Each number is 500 + 50 x the weight over its row's rms, rounded and kept within 0 to 999. Layers, rows and columns count from 0. Numbers have three digits each. The size before them is the row's rms in percent of the matrix's.

# layer 6 MLP down (transposed), 1280x320, rms 0.152, rows 608-657, columns 0-63
099:548419498583435465489505467428467556601590604451506482474511515496449495477543516525436485520498459452444478461530520424484435428481581454561527478543504546516474403480540573457514495442501547
110:472464495505455399488405399466388456444539555536414560445560373448521522520584465423405464514423481513564485498544491504502391528509497487530444579559573547511498499535449489407477559531522540
110:465518491544472454508533474478567503538584540478545608579554443507525485536409398565534493569463473455476533507448450485554584540532558407401447501479537552508526478457501484541571563614505461
098:468434480437464533587467497501424523586542558553470468478474526537524462521521429534492476474532447519477494502570403541549540513497434569572547494512363448443546525562564488478523526455463521
151:438482548451529434543497489475466406506501552487584533519474474446489493530529549459498449472563604440511449599566506539465473536532450519559532603428489486528598566506497520407454547527524458
101:477566513526556501489520531454434518428450567535472513494503482657452482564533510429489512459471488474459551497516479401521491500525468515522536482449398358484493532615504487581440472558418610
099:500555453438428517436507617667538528482469488547582453638507426541445515461472486544514427518542480476550508610521449472475487502504468446464617476399459538553461562410536402505413481464488546
096:518410512583484547499509593545396511498507597382558492494481536535550427509563535536546444414429465444453476598521475563553420557510519559499545573585463609574549465488514473502501516494538478
108:484517429546523406491583481541480499539478546456450530536423506503566457542490513530456534539501514480454451533504590502517558551580480426511500515560534493530463443453520500457493550500481513
101:449467491444493381487452586452522508574524442462515569430412479524448489462483477520502479646481415486520569463519550585563617514464491535424500513414468485404478566508471481531533546521409563
097:504466458453432487513468425458583357454475561492527482580498471489416498492457504495428517482493503567511464543491446446561528529535527540452512492383576604539497569493562477437362521553597481
099:456530520520438441543490436482459481516544541486466482585521506598498397465483487443448476494457528475485639509551490528474564432483538596507543523516514509474552469560420459498517428483511472
094:471453533576472466468544488467470514430542542547481490449510515522469449580528501426498631499516412487436507419506525539550519498426495553478469442436502456549461528532542529441525477485474446
091:416543412586618444535554572444560508554482483574484505493503491497472536515459508546464537521509590554636462602576532542491534441510498489517449508431548449498427470562499480549504483484484547
094:516520442588556508456554536460488537483482542484373541477439480399488473518524507516512457529531546467484502454463471551536499516536520389536558465432549588500531447553526548484451511562622506
096:453549464510449476503503666518493487569481428528460485540625516524552441498517442590564498485441467496325569499507440526566463508596493564478494451551531514432487578548504497490522541475489588
097:443459467527401555443536445481543381527395514594508440556550458440484478462517560483411417543482452499430472564592452566525425526484559488538483416430510469533499576494538485537515529472471589
093:475522459431450439540467560487443470496459581488475536524496425491545568540470471418545485447499541515516508460596471545457374415467468393504539548429457466429509513462453485508525482530498437
097:613496582465481484515477475501479519497542433619523529527515510423466446625513519595540546524545501527591486610449483461495445566492449505529534482574466517543552498413418470578513495501573420
112:474483510557419500554566517614547449522521472490502485692524547505529411511488526562520547503465516413561448493483522456547544434510463449543470460509480583469523406450520549519528436505472474
124:535466451539525495555484443521504514575509508526531492425581476421508486492498596416566530529510451413444471517482472328472481537517435550459524552494504562571457467534479496370488492497430536
098:521497490459417518488504521522495469479498454527565471571356494589536413508490432463506492570512527562427442451459576443444392521454470532383424466434428542548429624583459425508484440462504369
101:460566501438486574393535531492579533487539610422405430491551498418515551481509490591515505480478438424440453458483496512487539493491470502480476552529520512475459431484479548513538482456526461
094:486520512562502461478369442510439463581517566558471483542529501425605509503471501502452555482484480487585470462483501520581605527489571425446517555533552469492567525470461431569453471437534456
101:513555460540530632523517529519518486453441542487493507445496565628503598492540471400501558390544476537506579519595477493540457460456472498449497418532467513490478515495487495466643425429510443
101:477476421490544568584543513495519466452461463421520524459524546579506433533446497550415345471489567492443391523578461499562481550487494498455398478487571571460563558515528526552482474400500385
088:520460421506543549513520538525473446577510501508573556523464532509477530507500470515456566472446453498495429401506542470530555519484495545596513544524469467490500454624495451599506493480593511
098:455526528491414467558410442539453582542477504464460378504438559567441460495584406504433530499567522462506584502544541448373556446501520508480480492528522561511492466485523564460529493526607565
096:524482490687595475499492433426563512544487526505475549525526446487527535385547472533522484506476477407478535610457529518478508510523516453555481597491396422467538505516513443464538437503490557
106:519512577519457522534528511505476467545490528627485465400442548535600515589483446533500443468564501494471485537566439639508517488479562530487532561460515506408462435495408508502454604519484514
088:432513449478413462446567475562492546555449536407466504554467579515509492482568466474455559437565550456499441506588510502562479456533476495491493479480519484532536441479537490499508519507506512
089:504488546472463480397545486567466428479578611511520514540466551479567594516371536500509516494505457546536530527491483496599440416499480456439500552452421573525514459493544506405519501416493519
101:497509495523377561466439559547431509498457496521546510480500546491463439497495564470483498477497500481472443545512533567454528492517540531505426585616477512418499500559489452467564487497520548
094:518517491485559452487500517485522502540549523494488564430468472536539496533492479505515525458528518534506553476536466493430485522543477577558456550455443567580475463443578476498587492516464558
105:538485540527493393537438515454567406451521546539539601586526512493492514507463507498553366562531523509462570460488515551585553486487478525411532507476426491451562471521610556541459514498619504
109:542537464495485578553512389523455499471522542440478517433523452438617486448491520361443484557506434460489544522470574457474518523450654485475512551552443463543481457472511431584420509493522531
104:541528436520465452466551560519509542480487477400497459432536483499484495585499511408544531433451534552484533511469484513482517536482530508367476434550524539566557575462510568404518567556540559
091:483445511538473397510500516511520475464527491499570476487456475457467480501535418496408522524476540462519539554521558569474545414518503496469476448475485581569526451460463471479516491439546503
112:634511422516530512534497588535420538535502458547522557572548516481491542493534503513536461408506549465429508475492549438490551440452494574543470440577481471437535457550529518427454455499484518
103:555572449510558475557554453495506401485514476461471556576460521515491581442581450562468519575484401453442449487514556478597470396389478493515519522540468568574507461392532464515481464525525504
096:418495440469527551527546544458511548536471509477487426520536599528500530438457425455585518435392517508452525461503550399450454528430529516444482538597448476451488524578492516502420456565507496
096:464526547515483462529551594487486525510502431598539492447592445474461448452501580487394502471390484481545497510503513550469486485539535512437525428505467563443455456455565513489487481604503415
105:468464451486532496550515438518489511502520571505509428345544542410441439550572484457488515522567481518468542577439586474537474576480528501502501543548486458548560462471467482478403491487523506
101:500495572545468524532582473447502520451565516465524534540495464510444560547410499452523494514455561543459544598519430492597432519568488500472528444446494504425437410481549516469374552450463313
092:527433533492486548548536405474495498490571548487497535559512547494547498495520558540592572496559487507561479491483509517519580488586584500492462489482551487426486482561500455435513561565450480
089:504410581410436566558460572496469513462520499562498484595476457563489604522527560492517473441503513519527598516516469468536418436506481521462585536418433369545565500374540517457496482446483454
103:438521497530493470473544503413446494486466449541540530498470476623575446484383460416473563586511481542462440508476463491498477522461518448542557548595426430489441508599489502575473509465435491
107:534516477470496469535481424502528446439491481536533479581465524532460486475466413509531430494569502489455541580481457519494527495564424420436467605576545443450419548553483528493425494488500456
106:464503540558478502571562474483451456552456533560502606447505523560509503488490523539490527415487543470525609524538521565511625472512490556429511448527477447395523506464525424519540431546535558
100:408528551467465498499533502553504350468544535419486456489507528507494368412495514440512520438514542416447531494477481533483536516490433500504482484493536571422512499435569479469411497545489506
# layer 6 MLP up, 1280x320, rms 0.143, rows 609-658, columns 0-63
102:441506402493523537481462469450487511526411536508485497507562461470494450467572368556513488435542475390414477477474360497500640491551531582435429540499528437461496509434477422478569462528571595
103:615454400504446513483573486484477460500586469507407565388430389515500475507502460575502547511502430447554476519431448472525478428569551411530495540455522563593557607422499457471519466447498491
102:418585497471495480460449523451562529562508534499496524439590510533626522428439551470433511486405465542500567458551456516486488569469551568581435532406545504468617432445450498489505428580482426
131:447472478467524428505495470459518455508458529461532513506487509477494474488501594509523451466593646567525465456548442457523475497540433576535452577407484541444572498494482418478574587526483442
102:499522436466511514450590429511465498475440484481592541428363565553555493541454502522409449427319560625506584487490489512411469471527538447382467501433490526488450499531482565412392457519509490
099:460518483456448481497521511526444454530566565429550476403477538571516575490571491532569539502480493570483474569536596537557462588503420491509489481441540455529550549517477489453571498467504484
098:512427530444425556499502544557524450474407540403454418525534407519522502430538495414470537636514434478546536418509542548501519473560484579491479514504464507627511599527506551525483433612468499
104:465482487479406521482424458553500477534539544513482442477461529450551546497452575559500428541577580421496499510498557439536560491509476477470507492488413486571563486584488446481450504548491427
093:478465478420469419461423497500498402429420567508471334484540456470492438498514495492456512445429536416557517460498539446388634536457528560506454498504471492581495564506517546451451524392443509
096:530592473526476556447601505529464551546491555493464530508522509532479569472567440426598542540384464545443557437424486569418435512608472382498584475540432423473537443540476477527481487592499604
099:514413518511447533552422532472436563536502464617459636536552535553463573480538530484472521449495414446464459408553444508453469494509571561527494493511521529416503541480478526516455452566448430
101:430454492569558480418494463600579469521493421452485472540567444459474451531470445539453439544581512478425492538441392412531541512506544528454514462486490567514556545451543388486503509524461547
096:572366448436407530425486458475474529435522483444426493543564491488506499521556436471494487498468438442449540496437509451485460547518507487524548476491468507476528537477591612491525488532537507
096:539450577527540450565575462563428451403483435468439446518466466487429509555416476538346530462527551488503540538514503465509478424546485557482514529483407562494548623442559538428488512485570610
097:517459559556529494504476539504546425617526524496499508533469495389471467541443505568562500547495512484519523419482467448562608454457478541551473519505466530548497514444519528457400572506567610
099:581469448555525531560482579509572502520539485423488497447424619517494571436490413548512524492584492542581455468529540420529467475368495444514372469537516531537533466492487577505545460498458460
096:514459505551440563487471462497527491485554455470588482493487569493540432472503531561493578489542497468447523541393538449566600509524564591447532475522518516571440478573515436492450524495490582
095:559533477510512512490508435523504543433519525601550462528467615516460406463410483541528510464488532455535491476441489433485571478500486482457537479474488574594558505472447549315522473419475557
104:497412547517437493428445490538484410512538572465471422518532431541556492463558454550445496543536499417502467468459449472456627498429501530444427507453542512554386527487537424436446514368497516
106:549465549524395519455485507585497566588476498472609522492500603487466494638536545589575497498469553548465408518462504474514477468531425517461557440497509499462496478555513571508530569499449517
097:559447539507528458456520515523517482429522429461498477454575469464488644568425539476545452548519446463604510527417504510578513558509539451645537503492476493462467534454518599498591496481379445
102:504579549527431518569488482533577588516492507543531428471451475455546459560482466528406432633537453531530516463477481548474486497473500547563494569515546499518568425433478538565569461550492461
102:570598538539547540545560455509415546498480460449556486463552574488420449480497419386515509489461526511428547536493480580480480513490405510522483499579449478529456491444438532484546543488405510
106:516507472478521536503440446451564553518467601505464481472557492406470483483513566529452469458441547552422516551482428491556495451535519423492555494532500605454616470548494463523499456464487455
094:410444475509506586444514536497490480500405455620507536404552478437530533528416515490484536534580576548543500470538550540523561531500506495625468471550545591407528383503488470450497586510422490
091:522583472497473490403550422509597469468481505515579488524500501542453559466489467533542447515450618557420602550509483474446477555569515422428505484548435520500540454453434567516431521524453404
093:545536469509438491390515445520534591500460466447472540575541489513500528526545515480587469547560552497460514481519422502534380513479495551516536553457462486584470439415477623516445530454438510
098:453520533535488515503450415578533446520468485489578485461474486552507557496609412544464425581551505517479499509505438502534496546461545502544624523540522428507400542524523523566506615498500519
100:479510469501467531547474482492505496600453459523571542479437451487488530470425535447518454390452525549560553450415523514465505487450497464493460526440529534519479476480480561488484453495546504
101:485567507478466550526515531447492463466598527551543519402506356475513471449559504553524532499476475527550519482467547534502485580482453515543416433489445553519630500501543523512466481472491563
090:515450490537526562525459527464449529496485399536594525546439538461413577416519468469602518421521513491506449531586515534418555572448452491486455485470414470541489461550411487540513527482535631
107:463546465520470495555379498609476555502531481458469465449551508450370451513452522512514579503557549497479497624508514555451542521519531645544535472506441461523477567628521518435490502495513541
095:564438504473445502578455509466486541513506505503486498377568426500492366485433461501481458522558447475497635486477436590574446507438530539522535469491477374481537426498475527529557555517505474
107:451522533463473498568539543540538653466475515551404569451505457489550532481474462576507533628450552541415505568546433505542478412536477466525599496469558502495453540499595496410474531457494512
096:427563460577514507516456608566394536529519396541453469477547544568647504586478494548504516487470609503532527454462504533512506532440505531497542547495610483425511463448538394527473398511447564
099:590472477482436422480497490567456470462469450504402559491508403481457442539456516502430533562544441571525507465457441436500481460497486526363510487529506478398507515499457509472550561486512504
088:529417457502536531536547405441568553502387540460452503377510417566523510528545512570446545482535492470469424502574564542485488446499454410481483500484440545493510507456562537515534592461555476
113:595532457498493555563582575556494511542483488592514486577481518569482518477581543599516507459473549459521479465468519455513451452533438505485437393546454498543418419587476538381475441522448425
104:477453518464498439443492507518455647486468496479446544512505441463519403597485484490472558517536582492560539515493520414484599461507550548345484496478571485577554495503501514407504574539493451
097:579489467488546517411608529499535427435583481495540441523595550490540539529517475466579519447526512492435386583623518467550489489452576500545488496479525440522533502493414539356441428509532530
098:502495515441426594502523496508465523447367481475503491538468574487476506498476423421535566536561561480452550493453462431452549516448489568487485494476340523467535497439477463528423503549549498
095:576520457504527433425538474509543406572574608449567491464487549421527567557551538622527445572517491534500537462467465399661452456544562438582584526516468524619473504542514542472514464512419443
096:586524434468529423471453509502475530566573413495467509479488558510439426422520426519452511596578571516480459543467487499589482443552494561515487482455471513553455454439498478450461388593548550
100:478488562472506494460543560428509537458594473557493533549593539483523546477509536528482506433463486566450546490391457366492531591563505544535544451530506357458432495540574446487503394482510479
088:518605521527481470434518426517578507443519510589484561358512560482430460488484441420471518547497498473502424400456515557422549499466450520448493413565567604543433552566518475522541478549586530
090:493480517415525510511485467540590445503521601430461476506482515421483481470555512542521438460475497504516551520586566499431502438538457547457481509410472507522545494422430464489501513544526445
103:512515483518457411474462498495550498440474526490427436477600519480489500547485531460580542628500483519573558476370510351530437538467550499507511524454501533483515460497493569469506471518547596
105:478454408495458430606458540518471512447522544363552482564531519476509541498417442451545518552464450455569564468503489526379530540525552514489514556486476565574509540522523559554515561502525486
101:485540456457488472458523475418520600587457483492463631586470438601533552517487460504534437514448510559450550501492431530532431523431595473503573618517575413465469607460519594439487518558507426
097:520484488500543532558572503516491453615549484480464457569472439434469424539584541543463591449484433528441505470500513607592462523462522547547500393525453508526585528502545451519411348494493476